{
  "hidden_size": 64,
  "positions": "rope",
  "extras": ["local attention windows", "value embeddings", "hashed n-gram embeddings", "learned residual scales", "skips across layers", "capped logits"],
  "init_std_down": 0.0,
  "optimizer": "adamw",
  "lr_head": 0.007,
  "schedule": "wsd",
  "decay_fraction": 0.313,
  "final_lr_fraction": 0.0,
  "max_steps": 7300,
  "dataset": "wikipedia_en"
}
Each number is 500 + 50 x the weight over the matrix's rms, rounded and kept within 0 to 999. Layers, rows and columns count from 0. Numbers have three digits each.

# layer 8 MLP up, 256x64, rms 0.276, rows 0-213, columns 0-63
468445452503484508516485464547411525498426542438520538495577503460511518552488489496533481496567464408556539501443549471395511503516372473558480439531500441545471443405537509510472470514571457
455476475498452527461502503460608488486426519575505536503531481505531512432494486456537387451498499436491566470416622410501480570530535558427481506532512481527470556516493567507477520494470496
546489421540468550545515611545443490449515541448557558431540515407493461543452466473491406466525579420489478553470600478464514499561483563512457498562570542475548484524586508528572474450506472
510514451566568407417601490497515412503563532453532548469520505496553562492487483486585454563485519525539605452468518479567533531514436536405438509461443631422465506564510511403555448547533506
627480534536522474412485447530375461541449557484518452441488554508529500535509472477499500492521537564549591561461523408469532471526438510435404495488530464458511409487607507429535577407531534
556544529538435526452523548433399482503482557470504525454493549498472470440515418463521491528561586545539576416417498501469425424525425526395562474394543607511484580520474501553520489474549606
487511403430612471489568537466442492466476564575489541430454539520514450525545526542535531457579508502527503432481455472526528508546576488408535417524480506459505424509553432622480470478529626
483503524428545527441501523611387508447409527530520547521522560478457479530511479530548460440594534545583537504464498484430430484542503514489488461610497476520523561495554520479496483479516504
416503453482462430520541528560450451697472482509514494452497592448488486565504487487492445475544472378471552509471590564446555510461503526465377428448504490487509471558497510541498431428491511
504551508468431417436461460466492417574543482515540444508496614450463549514482466490476502506521527450575514358515476525541466510444475505446492473531501503551584431601465487480480508492498514
513466463430543414530485500495482397524519490451500513504492488431578445522443418558564383420524564386500545463430532381445516507570480435505482451478622614487516459534499520486476536519447551
431534428464517553502556571480536514506505557501485528414545434467495538450521456496577519435530551410517536476539482511580569465507446511491572406567493467421524486498566481508615427464559561
556535439475566470455522437517483471569459531480535510502563523502470547565502594516500491480609533418600462497462464492510457548541471480464431494535502446438442432511458487480528465408506590
532468432456522470544506436514491497560535394443587543509536489453468587487532481494444424458450485510531489444408541462467529509508535540487540451486549571496514401565502532467473397485540540
388495487489544469450434493501508473484417583490486496459505585494501450488487406452553433388518464377505553502442659376457466490543504444437442394507564444505478459445547597484429548473452470
535467531413502456481525478551498447504492380589638546565508582566350484484471499547544416482494527579517479474481553442555510500488436509427461459478531502434538413540479532579524421532528521
497486440389382542468529611409513472445432518472546456481584470523510576575419475536478421486508415468525501494414569487503389497456470464434537545502422518422549470548573563582490464498467579
431493532545522414500473491541395495513503555596459507428477477458442451493487506567598527502450476528528588520437550466488453505560503425460470467438554458481552491562514480552486460487423528
559498429514369499516568547430528563530444538438540473448497587454479540490442447570546489548542602559463519499449478504457484491557536515427455428488518558512403561531516544479601445429539544
587508512430558403496456598429410512537437425578517513470552555537453508556460507507523485467444498517578617579486552503556509519544433479472548489514557416512452451576475531580540451428489520
575536487460468430466511545555492500500531488459497498520559427412472467521491499513481472481503492416518525463493488537441570513517478577541532488409567554496521449587558563540542435423490535
449443511575383483472541516551545533536517502503571549450625578419428439499483486479583522501495533404564565497504524470534597406581474503509464412527516548496490566495435495500469534487494524
533491431470498479460536584504505458466512471449521519518526483496504505588456460457486559423453587463572586401482488470490459435488536618452392494557526398438571419461512476486517416434524474
536563511496487544470513508490469455465442411511517564446559492529507478462515506594655536485515519544418501534524557522432578507565470498364497458538482508459385569537492547491518506535557562
596517491433486538493570492428524437550490393501547511513605438494469603456460492436499535416513589508501480496502514498446522420610489469501534444550521571543474496567457645527517434515495471
524478518559441438450478462514453442533499416573473486426460503378533535522479423392467550443521522519410571512401538561532501476606392547437518528508577610505456481489522550528558471404508536
434444526457460450452518467634403537462476470525543503418538549495528513508530452592604488486515513434517579459476595491479487404420480447502429425468482561540529561512546560438457471493502528
437475524529455389465507561495523462476438540581532422567538577535370481594481466494535469515524462529547511512454525413512457411453511511482490507570543474435432496620483527453516554383588464
486503551551525496430470576623542497474531500511499601443580530397444501619406514596539561461561482479513447568490610474453454516484474514493424480473475565518443516450575504494498521393547534
470556584459530457513565543533461447466564526532530535440552467477527499541456478662538523555519479464447525467506508444544595486418557425434413513489566481578522342551536507576492522481571593
517554550516474492493473550429506473473525582563441367376493554493488523464484358477539452489553536489505538530457568510507584465517509471485521452556577493485482549474599581556492441471506489
491584548518415504475529446643515485526443360579516484485595469420452496484465502512569528530535507547506557434474513537488441554543547503469554422533543544492556491483541495520592446504626605
518485494491527547426501500441540401573429474491549504517463530532550578498466448569520411401489522483575636452492580448502434427550523509416518454489433484509517450524545583460503529404476448
527525439480464517457507481421398485532437473433553518506544517451607594505488451417516513542455463489453538513452515550426475470574536509389508482544471473467433394515540655555545490541549543
442545493467454508467501502419631494467482493459594511427513541491615497557471449579512552472527515519506674483552594450430572456561494471460484415519529498584475504496557601431476481521567490
488463500520468453426484447476485478442492430586641436503587525545535469473533477527535541540546503488514592442412567499581493530499463471471440453527496531455516500462490526472517463475563538
510538526468453468447490421567447433468570477535514569493593473567364465580497461499494562429537481540501544508412520425567491482463471457468441463428529472482533531539497538509516516548529548
542620513504530508396516506455459494490511389509485511537691569504444455485490436531548448454495383497413557525538574468412477508454516525507580461545531484504513447512494493587527529438467534
459614542455517458450497493449420568414514507463481606535555440408487473570440474535580471452513607545550507531467514509503475506521543523475450539474519465544505489564505547480565491456451524
401510418438554475494481502539523470509483457636480447438454447478452440533509342537517461443512560524551535459472594535497459360458476459503478520549543460463517446490548489544488505519534506
552475446464503487447503438510442388481460506550571525518567584529530540466522519496500476548520570477587475551461494488478526518581507517439479414479548585610534551533469444495488481532475605
473476488495420506463574537495442418583570469599494508475465462524468603559473385454470501510534463526501472448485591462613534541381449617428515450504550536494517395464549584460565357426547481
476515450441568504524598514419410445532514441453522524490508511449488527504461514581534530381601455485489546482488497564436448526474527404560506527577554484476459544442570481546461477460499559
494558410487469472470538492431503470455541447565559544464499414505473556482461513540466486468530469443507620380528590410528452528478435520554595513504461658517486381474484512546401520380620583
526534528498484536491492475570550492521494534546549560451567579460476526510525500534516550502508433357482481502501627562475474462470474555380520472522442556495437467486517546574454536443583465
507429510503449402485558578590572429634492408497567491498565544453483474572463457532539514551481519503525515502526476433431435449489507504475478522494553503399485429568443475527433543493524488
459596490554446439480517511600482488450473421455432503398512524445441590543473461469566550546481554484515485454468456403592436462567432554458518440483554525427463441555572476568585540486502599
538499492576511444392528511543531457556497530507535438463551577407505541525437381537446479395540410566572555511488477472511574511510519438472489523477493436479477485558484477412528495484544551
515496524406510474428488473532517448458491579604534477473551455381475515619501500518554457453524516450486463555418466527556519420530449452425537403488622459521453494541511568516480517511549514
536559461522426425470494521513531450515490465453468475571618550515525534468430539378485445449514504409523497544535533471463444422493495633465433418436429503496460480462492486500528493516527500
571459560564501490490542514512459515439510518497554533449436599400479487502488518573543538461489460575548568511419561439541550461435479480405487505445649493429449505549478561489530513494499513
499486414494493495496483481563498482470468444478537471529521592523426473498525488520495489410653510436522549488474570461480516490536542442480576451623473545547482476559522497516466490468509525
510595415456489479465503594461416491446549444464508628406515527464498518523461501501442472496445569500477520475518494411457548468513488487551525458631568548548453542516627487516534463486480472
502525477543434410472496509480445558452450508430465566560605509471440490545467548414616481470527413447616572498493544449471556520503508543486482521540553531573497505458535503465510516434547476
513485540558472432469573550499574432479473467455507510446591498471517482605448437534492470481574553527474546393460596508530415498404540584508426446607538455544502499476593521622461531512512567
468545418430496403492485562497449462545521525581673463523545576488460510488407359424536453462511458474444483475387526468458549515515493485558589451571501605407533492472452537472490494493561469
535496434451439400412594541578501535526518435590538555497513413481418443468488503472551518328514601530473484490433549513519502409426496655484453471511487570484559456464480530495453507466564488
458544477546490559493475587516453532407562515487482550565511502456504501622458457564553510484559509515458552538449549437469436511555428550504513448622518505461469554576542502425502554508507526
429533515503447476490484587580494465429532478570515508470539525510445511599474531567539513488525554599511477541404561436474507476581520594467490531477494532417426534520578549560510570486506472
530479442378488567436517564475488473559468515525491536506459463501494512542476477535490496425521603481419471556533504554500529491469475611495502533551592525493471422625592486534530496528619544
604480450541536404363579547424526435436532493536585473433518494446543507546437535515500550527466577558590583518453539494448511513527519556462501516536478611448463489563493503497549535586537470
455574398434480495543517527597449477480500508476482578418572521433490573519500506533614490536489471418523530344486538504500488456536412478524498461515480428441539497486550464540562461396530584
533596550512478529585590541606413490473530495511485539446538468491349521558480479502551515529506505505490516467509517397416572494584491451452552420543521507447498457503501487512476405615624492
585514518565471431478562510474407489432553457450550418415553559454411455453416477588594525533498459532569478585509536403492426540515413522553498526402583505489490518540484511519582485503503541
499545482511426547513511509541478531374548465525573471506601502415520586565461587435577507375548433472442531425406537494505515465524421445418521504484579511513461468512546453462563457449513578
486582571491467442476633451433492476432478555604464472496463516501447517562418530483488567485650519476504564548506503456391520518523552539467535425445478527448460427499520503571477494505505518
547500475485492484537629584497487464566534492510508539503490465469479519517422519519515516541500501527488509438530410541509534513479484533496572552504501562404502476577442481530625440479573551
489482541369491506449477527460462534602501493609464596433551522491511506422481476517542462403499534413483494376520549466489508481528476574448460496552537483542486491519507523511535438400428486
581508485460463571502645571540468435519473360566535470505597588463507504525506556488553521462476522497525471420486456484508529493479531494491482449522469473496576514541546509544511566462519568
500493530469466454446507505594500373511489496569490545508549495441444546590502373439498532401512477472496484466502485487524436515472514448406432422572511461556545400451577450544461451451499476
521415506527531500498478579599521545582471458515544495511467541487542487546408471525550439456554498495515530431508571465513463558431503485519521449510492544476468454581604645391503478415474531
473546460469442563507535520539555546578503405564535547409493577475551518556499522489524555448538458474495490419465571374538509510470548504464486516498540471506537446597554500512423507382558487
437536458467432514491602532432527392491457520461550506435480524491524536523457416453573529566485537509558543402455560327456469447479442447409506452518495462532523496512475510412473454490534540
536510462523482413515600480599525475603538498557573445404456479471482550512415535510476481469518484468494521403497509508546540565397513531464542485477553489485439502552514496511575457451523550
450562464391503517455504599427527462564535488487490534462482559461579555527453437450539540507546451471509637470452499515570439476521530449477421510450432422470453488547583465479487491448432508
465531443427436527528626527539472479475501455572547573506524571551484535549471507435561459538569414539555566561509508521499574491451514508570599440486555558432515478595580487518613385448531581
504516456448491480431507574441452430468540516533490526381456569502405538597528436532494510460522494492450462389488549535514533467516535620487427424497542492519532409493516560462489451467561563
475462516421600500411519491473542478454557523581553510559565436542512529496414478555518476450595572514494518547410514462482413445526401582471552448474427539515483459456532538499523532486484506
540557497506452480464652495525495478467538455530462490469638560502586579530491536434547526465548621466456536487546546590539480378583509496538477496577485586438467488554562546535412547465572467
509384491512505538384556541512450491508522475551479465464479540437503563595419456493509397464539605488461536487489582378494564383498510555420437494490538505597622488482424500511489512507560481
534480477504534460430513554536498486531519476550449531478574602531430498514521487486493473489496571486517492611479551557537557463579440565451534496489451547431470447571558505444545450378502444
573499521503582477394523573493578444536466485449451534518432436407540490445466516501573490463478431419509537490520505509508559492548512550436577465457514459464409464531524537460543498439516462
462562525518515525499540469496465413607499462496530532536497620429494477543494436563463519491556430567477540412468559511546477519554544466493574485497605460442446489584535478464592559489516531
475513567445502540358484570502461452479479387519462504493561457442418536553514419483534569465504490479563547508490533385460572534498455521530476484499538561560524409489507490556472529467510456
496483557525506471488511478494543520475471446460547483532618495441527475441403518466549469454512478502500533515481529499531576496428428685513576516534471553449410523544506516422539573433491497
428609400490498487453624583505451479456515460524555567420521501453516461494493504572497428516436467476538535446424480503502547532574480501380542448478411548551523545484478551479501464466583566
504494490525473500443471512523459503516498461523499509498582544560516513453536466489510553515477464474561517436366582496587460386507558581522465469604454501438514455542502478520501496461469559
523469451438558521500525543500476511397515435581562531437534552399456662432465465492538524562454540508564503481541566532430531427583477425516458459548548481436443490508560477539516502433542622
477613540469478495518533486494525497549528536534483459464479542378450507522441476470502496514463536518602520496482507496472511465448497465460533443486561475483454559485491573562559418451566627
482525549454469396525401543496560503524501500537484524445459558496385571456467555471540494457595500465501571538501494511547547421533430459438495416507550514491491387574469490611553553418498553
522546504386556481516472456503530506523500501463597507489597487526562479579494523468478557499564437523538592447443448432449486561497451582477475411543468495463571442525549512514454437452514473
573502455493554533498491432590418463481502513520507474564562570466539597522510501435519416433509469473558516519384531516529509532505404503442458384593503542506519537523514522455476519489582512
508504499440496400444515531542483504524467493468555484563518602506446513563479408554552540433515515521550552497433519464537396437490487517562455443563607359518450564506534506450487492551518460
491523529464509378443596514482429459460492518490537518494565481484484595470520485534643502483474522521572511477398428516515495498507334559433446475476464560492536482533471539472562455506538558
603542546550525426436502514486550458446485427464539462508548596510516550516434471482485491485510422510589568592529519492497583497517550479419447525498456524391429513507473572502507451529447563
513427449408578431470506603523444446480470494521551553412570558443541450487458503585527489510466499424464521460489487482493563409503483544394518570485508415441518449539520511548459500477543491
522645486484516432435479512569496414599512527526546468437489485469529589552478407476535558437507464466552537422507521487467512506479479458538522465456462510513508461557485479545590447403496515
521402476472478516576565562426391434577521494582650518459458504517515535503442505520519536461472529392504489503503568452432500514585570501424528570503533565472475513565484555521508463509570494
451480495479499427459508489437488471501425475437527549519596537429528558514425536506536414472504452434545592472512538508440509563466471525527497530471484460469468526504612569447559528476538458
555502422465506459504508536539435527463399430460521564493459527465427477536507474542524478406508536533523540520506484436515541494560502513557460577490540592471476334541498463539580423492607641
479515457457596460474587543482549498438495579558460506492513581481464513523437518475507386430515539470519490541501503424365432542464521461498558495540616522448455494605560470581563525501501489
481478477452552471533576576510541482422556537479497540425520519458381523528493450501521455473473524504504492584479525495542515467553474512544565522559482553515476472465614581526551530438460426
589482595574580433491520593526458421507504475544505501414581586443520494464454517477432485490527459503467584606604505498399494488513444559553501428486520532401441535493508524465514516421543585
406497486559487461452517502600529515516470478415532452524509388467485490605489474481506391482460527422464500382509549454573464424528472463487524426530492503515422464554420583468506420419477503
548518462508446522438523476409401463445508433452571466501465510484444558417446480618496380555564509523451529543455551489478486527450459558511542485551489619513459468447478538495562427502487439
488529570517393549417531454465449487466487480549559446505511495530516494482486400499543546489454622497581550510444488437473496432436525436446445389486496470475566560596510542491495465475573575
525597473487441476434491493552491448527576482496535516535628499485514538580484481539535596420444556442493573391451530490502430504517426548463460406512502403501450536521530478539512470511471471
523521441422466439432568543507545453557556472498551487522475539480572636518409382461490504487507444521483591510466493497440547490512440508486565500512495463476500478493460491514538462547484436
463557479472448486430520422598379487508507581417564483494552530488445477604482440487522490471512465430471498550455486519496586429456476493488441504499520470407409455480451539487543523491502520
529432507545488505460499465569530508475391524482489494451573507399501520496511430484537403378529467478595541529429583476497534444549530461536517498487540516455500482534572446456463519407523536
566530471468543483541602560573565433626486483609587506493542522513448549579451485541550492503549457486439495570526504570516515531572492528470438450443456434525558451459498496499497421512520490
497477429477382511536530458475456492389505504505509543612485494411486535533531485484562447434482560434578603523468507452362496480520503593498529415536529495486538507566478510459485563503493477
384488547481511430426558498548463460663405497548410528512629451387467527500457555399581537493459512420482564428500582529502449478421497469482423471508477559533418500476497479617554442374551565
460513542471499564543521559522499466554479435466536541401564488469519523550474466609541377477603573585448512501490549513470577517529557510475572429569530603522435577506459485532527446425538592
595510465568480481472522608434508501497497516468502543450606560468500539518476472504535479531442519419622568466468488455493603509560420558539554507452499589519484481560485458433565462445503477
463541405411444530474627526561466483519472470502518520456418522501398542506460496450530451527512426474439511490495508507431566495530576454409559440476453505493513403452544442519497429483473480
470492534461434536523655457565510508488418503494559490455532484497413629520428521418528524505456529437545480523515549508445477539503505545406456525564441474506511488491568548558495396532591467
462587511527569539494539540537541501516441540544561432460521489581469520551385407473551509528512465444542448510527575368530643500520466455533565469408487504453418475498516455499513505406484508
576500356444563539533504567535473454477494459486535628521559478489470509482496503496528478530500615381520529544477605453457438532439434501507505450524500525478504580466480527442522458483526551
525532467461577357491513520539361464496540456560527461418537528539453513547458505553518531399525527474542471404417484467432503512462605516466542538579524565501523469412485434535567523431450555
410579450592572486369519509487452536465491540506490551505481469463394526567414472555534489581530514531443518562437562556528525443542468564521522513574454513468420448498504605427557473493470525
462554553476420450371516566586521529605506473559462504458486476443557465542443428531526436519471485512412519543507530502511499538445399469473504463487440518570477471463385545507455548419528541
550475468589369501558495526539505511482465493531564551507494444522474549581508463517501523428571487475582513446449505358390493465471526562524517431604592553532463521488575613465492496483574451
503583517500514562467520590478490431501501486488526502470504568565394473506409483633492466430522529344504512587469572521513487540520389520454491416532540471497484504462485438575487458402451593
471559544436456539401545531565506518504543519497538520472468539413542451617483458519615499417538469483450573474423477384451517558501436559406495507567566415491544550522462485447459537559467462
430547535426531523472577543510484491539498412582447519451467560478515547541527507481581503504449421492485484458501532448464486530419548531402454495502575497584527483494642588435436483518553542
507468476535488573467549613442518497485483437425472510467509541456596503554427498586591564590481464551638514462489564525520567527498470539540507487466509488487436488550493537537519541421568501
577522555512571434426599547556461418541490555561515586523553469474591635555512470484519443414586547537560509461481563467490587474474523531445551497508621474434461462484452474446475563461440576
471428541468500460523545464481482487452505500573519581520553514502468432485532425490635552479490558543538503461462564400533491455533471508479492456471590495511524500425506594473495524440516556
506488573534452561473467453515469470484438485562646446453571558506541620482490523521572495501487528454449530458513513521465516507540579550442534493549448576528490515500464531514510412493537542
541524537488498553505516506573388508507459397526511493499492442506516517467528508489553485495544561479481506500468540356453597519519524524487470493492584553525555511585587475468466456480493553
510546441521413471467518507543538420502451398426552474363529451496453494536460526498517523534527551481556552505490538538434540462506469399483546515553508558471494450515456474488568372429453519
443554523383512520462511506479468480594489486558556477502582531382485558532460486622535575492599411371556579495469592400517438495449513539441412482611446448495537505482505496535493390518474568
488494565516424449425571536496537456512525484486511508501508538494513440564449431478529507531424502427493501447423512388487478459436479550440413415475460491596580487521423466507496513539505568
526574501517461470463532537531529470482494457482564536451576552388407517502476494520472489470522475509544486559382527450434501493448433565507359567522531476516456466643526504580514485477493474
537502445439570507434513405521485437524515452515536565498464537505455554432458502593572475475586478390446465496467494523422551535568525578474428473458489466481466388500541564506554479508499518
446541455477535422485535476500476444574577447575450528532592503458496485449518466507528455490491413478580522326452574506523595479516457521512421451501481530483491475495515494530447534570517515
487465431476484511446505453531528461537591522546497550456549518455515488585496559592565444525622508496477472455425676509462514524490512546471455551490485491544401448573515519580527468481499536
490507560517543472373507573473493410440528432504569480478409576544540470507489497542616503475490591578488501495440525445458601499554444477418454388490507541526465532538539558435508503515523485
521555406484512449490512434619437521502503500534516496420440458539536534493467499567509468509470526509520567423488534388428523529524443438431500474568464487499461529533497448499455382492553567
476571509497464483366436455519487442535481483620591449408480538537468533470492464540535471433501561435558544501435587447503553505493555616457498420468469460572567508564495571438461558485491504
530552478539459566461500465535494442504479460474551408549565574449539507458452422507526445551501551506510563532502509519497581546482422599543442418574477437462475516481475599529537444549477499
482508466520481500506637528472525498491473479611508468493550514512531438517432472557489390500536523569462465525489552531385492502581461534484545399485543516474416487488488472521517464532622549
455550503487500486549550446611502427509554457527481528440510528414501580525493481485505382474508537517524593525392586563462522547485444587469437373590574615525501510567539444437423406474529523
518547513439506390520521501630466481457556518475534581470577444448511470584468451472590478493514503497604611567518510425406514478500424588503465516503487599507402489597502479485462440534487479
499434440548550469566556475466468455523509552576547452557502482509563519473428470605546495483491460492547547553489571533471443488484530474500402533457485556460450394549634459533519492499526463
561586467428481506510480454516489430461489424516516674472436471510495590513475428436496471463504490510487537588454529417402483430561518503515511532521546488487421491522498459538499442477524573
494472524470530471455545469547497534426511407555494538468593461399428605471503512502489473481519493485461560531407575490505489530504462545514410512587508526468564476535520460501474449521447465
510466508460481538524639585477495552451508466486525502536549496452524562502459485517609541374514456461538544485542509558514446576498456496563566413442546559406525501542486507488533471466469502
511489351537472542367457459483417526536476365494537483427496490483503481530474484539549499452491531395469540394562525444464538495458499547513448459488486533541521491546586548424481554389545480
540454536526410423447524521520459412461522513554589463478480501512508498573504498632457475538509414520599472526526510426431511461459518561452528436463553595443519387456481577491628509400490517
575504559465538498467481530571553451533444464482549441487597515480470490512461405544525498493574508615543603492393503460418527574570439514465440531473467543500507533494508457510507422494442489
543464405454430424447505500470557439545474498506509495554520520528522587518431507488503565462505496463531532466473550472462519495327478497564484515504423635409510429495464474465527581486483541
611545464459460408530492538473448508615552527466487600508611526520505502468491484441547412489513510474523534474485548459518479497542494527496530435506519551470532511443533594487518477479494538
488539405477590415343494493400502512533483484502491529443584523473435514439519465537527423372522517431489538467424592479456485504627502513371419515522502543465489482530538561535489498510465499
486615401416571480466504495508539589468487413505502501488501458422450519582403471574521529491587565601411478540490524473478520483549420447462506382550550461481483516541570521476583485555574549
456502537478551430342506486566407455500512451495491508451605575392383469563398552467555471521628555496582523430428474522508524598528496541593494434545620454517493568464526480608487527488458541
415499514461456455500518605443429509436416425576569530467546514408439463501506380583514494490432529490574554385361476507453473567470439498497460469486509496503573428484538464491475462536517518
528457483546486503506622471577570469539465486401700510566510510455448484438457412551601507393547485523565529568472542507538464492558454531450492485455549622507465489443464483558494516473548593
506456503462505461503442487487523447484387539586446499453624437399525607562470522489507477405508494485605607464420579492402509518480459487467591526474563514471491499553514458518542454483477518
532568556456480538482536586489503502547526398572542516539459437479512556511458443540489542537527496508507458479514470532500477459492409530485494509507469557454472433584489538507566441433582523
459535490495606456485541464423454434511508468576493480482520517467476496453483470544535537478533527425518465518392529555525559571550485625477475471489522518395505410546579540472570551374490589
565456497447493433348507523506429513472537408541504479524523529486493417545517395509513542511541450490642562545460527560417592557519404514485441452503544579498457427454466502547575496437600492
559539466526541475454472452539471484482477462564522503485517522451431621461506468516541529438549513558552515461417596454495508491523473553413493351582498569521528436494529587416442472516546591
491614565435555496555523418638427482469522509558494560528493476504427491585419498534543515522579422509443502508476555432424479509484539464555536467511478425425550534512496488565462501455483536
449455457535527441494453514418581551539521402462575448447507486494540569575479375483487506407528483543504552448449517478541463468501445539474445519562443510484414517500597535414540545510537498
530517425407565419400560522444489453510517477463525515471490496431505504552528479485500391505619540477547473541410537469525440561501482535528387512488560479463460439536562545498500529416505493
468514448473496452427481507462468464418520488483525485577595479446504556627414507492561437494480505543546494465474488527522574496543531588457486433546549511477503442582512408485596546546455473
533579498515548575400572481504386495543447549615518478548632556589409494526442519487539523472525501566480538592510517458481429501509515513483457439481422533508413487532494619484567457544518534
517509432439451510420516533497551516568544476527537572416476608517536495502481474481519428507511576500527487446488642417521596468571544610447515373511493448570557492572557552417544430502520501
541594496472480520530559577483503496459520343541500435549560461536453593505425547527480468529556507511534561597458489482449533519501503610492478505560526559408471502560537530512600525572610549
542518453570553457516473559564480443491417410507588533398566476431472567488506463552456474472528480438584596527495545488544504456492453489497553504471478579501498515568484474584510546446457617
403517513529460364437473514546429481510459553496547521507600503394419488469470432543495547500520530449495575445572486421500456517349518477464506482556485589558550529523488477550554510521571553
560509395496491453495551504486498538500461561579582505531569456536466564439478535570565569509631493492519564489487529514478497470601450495489549474581525543511398508590543474530568412443562627
474513522442474455469538509473426482539468442427520477442469537519556519461476403472559412421515469402444507504503511519424509511489549505494521456426549484530601464502591608471503527475474509
512421412489531447386507479444541429462511531504556536420498523481433538509515440536519488421453531458504458486397657467522528499574495499543444377467534482430471460523586582490534504462544521
518443441453597474522492574549479518549443450505498544482477445464490508448447474574562483522513540398449532419392535483325520530395486469525543399483544524572568551524557454528511477467489614
609500452525504440421537534514453356525531447556526488532533502485433472563463491459480422457529509461509478539476502502538462534504535557477446505450558525465522508492486544440561562565456484
478465432534458543502467553591482519538443483546501486500501473476452529508491455627544513485532502499552533544423556425377504484484570577479556475548511519499596574585546488445477503523517518
463522515449542448407487508510535457516513524600598506537527526535519525476523501590518540411530535446491574459372592466496465497555514569425489446488489508562543455523565580503443572481586547
460480484484445431528479490433459533493462583465450474514544497431453501510507442444593509437454519515516558578497548447409452486521439545502501494551449555539419514487623522406480515481570460
471491516523506390431484565476457566435481534534536492514639505528524466456452454495576482483480467495505637544415495527547468473583413469471520505531419546434450513514531498423424494501464482
478442482529412511452517592497519545418481469504518578487520450361547509504423468481529555441504585513605616542501552463543486504417427552500474445515468585443550447527517511522493476555477494
528498547531521457465559523483377451558470512472436521495522572435467562484481540539481473438543436498477542457422470451547514540420542559438409416492496432546510416468498467482503495500513517
506530433508379587542488547522493469555471474544587627474469582440537516473498402559551536505476585505599536508490572438517450426510464525459508497553438489557511544570536561456570415448658529
495532382485541504502516447578550385522455460546505541533551422388423582534468467524505513551606499497543494600457528529524519486488495495487538497538528613514381517589494487532554483481588543
464471476580497524488479565478443433544451453481535450490503515437456516517470501586553472505563439385520542441552481543498530537518429535483601477549477481398406436640555611557524592388455452
505461463478445480526470534552443387469533508501554509493556437390449521502476310536553448444498487474546610533443531429498464503479421532550480487506494488480510511580524565418501535436499440
466455542458555518480543546489503387538472458535601447492524439465508514484472466498551528362551495469488506403393520511511518566463560464484551463420494455512508470464473539501537507522533524
583521508429547490445594429472471518544465458482629510556451531526471539459464509522475482373454547473512537474533598446494530454476519481418523456458505545562481412524518534494485544548448490
465465417490454556493521519454434454430534486505498546443582496475515488506535493468534438449492488472477538392407534508450497437575444440422530415545481399483526564542557487530480491544479482
446490471426472478404469519433510318492468529524541511443548492513508484500501426431517460417542507416556488478558649454505543488477491489501419448518509510501516540472466552524513452469427552
598464416566420423476536557473435465562532528573573391497517558456545604501500484398534483465523447546575551561460487418493548488471469635502454520515521540431487419487511589470524437489476479
428490460502471551388534458562539531458466494499562587555500550546494532547518542441513520551481573445465512484507536482535406532517516538457480384483524529462431456600470512438481514500599531
491517522484525509412475546515474453489526456463526480513448505505450497466476389449480491463612466459548484439458533434511570512481395495480477521478564549447538475494454577646558488517472561
491505424469587533499522516537482408545466511487518529517542444476532477429529568585562463473485562436579551464507520502401561526484457643458515510493607563486426512575460576510567500488520513
530582505572417452423506466460460496502511495462563496507543514422485550531470544492532533473533592451551519517471633525439403387530466509490586478501538580452508547537460465475607470532474517
497500524595471478513501596539521474505483490502555515395581494477416590548505507575542507510514500548597544389402429404514513547545394514518547463550542539493521535558540509427568520522473506
503553477416435447456518541467583480427453463507562450521470516437589557458495463458539492557445499519507520519429541454539545449452391476505571458550479562518493370509576468412479483498498575
465601520563564534464605472489434464566499443531513536414506423518466558607513465512510505472545463515465436412505559480557458497436496642491364432540516467536551497430522514498588469514604576
481498535479491336412573514564460482420495513452660458476508499481445561445507493590495487449473477519559482478499559441494465466518505562569436531431424480535489420620473552513466521523549569
469538463490475513477472405510470498495514481403491534425494439577497486469496436550557464539551459449525472442507511468514495546507496384549484451524520509488535541427583545489461430472543576
555405462457550524488508565542470424499518479562487482480523533467429501519508490493553477477536537488459498494414544527534635427563568502396477389511481437490405502590518473559456596503534516
462592513441528523498494471598491519440469503549517460495505463453472552499510441525515541561471459521571554486441519454531492429461468483511513485564406502524559518518521524549468464497601522
501439480393488482505534540473458497466564469501460539542479493437503610516410512509548551395439505511572457508496491505422570522452419545524571490521541511497449404471550584530514538471457468
440500466388442425398531495440496433525453504554537516477528412512520473476504436492483583539518444445546506383502537384508516486561482502468458485500507392497561501478528462545469410529494531
568479521575475537492501553498524442483491504505473532441546500431517377525408384577534555413554512403551507498514501531492473588528516517499431524579576558431498423522534513538493567470508521
489505611476539483441500456644500491553577474605497426560557475502555497538496420603529532451472430486506617497426507410526401560507485465444479473512502522518524481446561539495421510470599487
414568506587462474335588476608517540511485464551523505500617491510437493533461408479535517521534549475540516505502503518536537468541504505382406505543494613553543434471431527498570493427456585
487396526526428476447486515601520454437464443475491495476496501451507522467498461519529461481542492514564564525437574433547499444376461558502441457562500527515463494507545511479433487472499498
392494382461486432366506505528385463567479442503451467436527428451527429562421525566522569426617580538464545383509505503515515523493519493518462520551521466515583439547506518492502489482523531
515515567462426528517518542482449587554457450455513574394484584409490533496468470504491472501496554448478530478491509425424590417514462440461449504425498489449510478503564506534511377439531524
476489501501559459452501524482465474575542540490516566447525621559516471509472477500532444508456533483430609476547552461530541546479508555475518443526483425479455443542551608502439431552446562
530518455452526455483616466488521514495468463485533536505475548491509589514456502560515525503448540442397489461510557505503490482541498496497562420496639487403441460566625471437484436525579501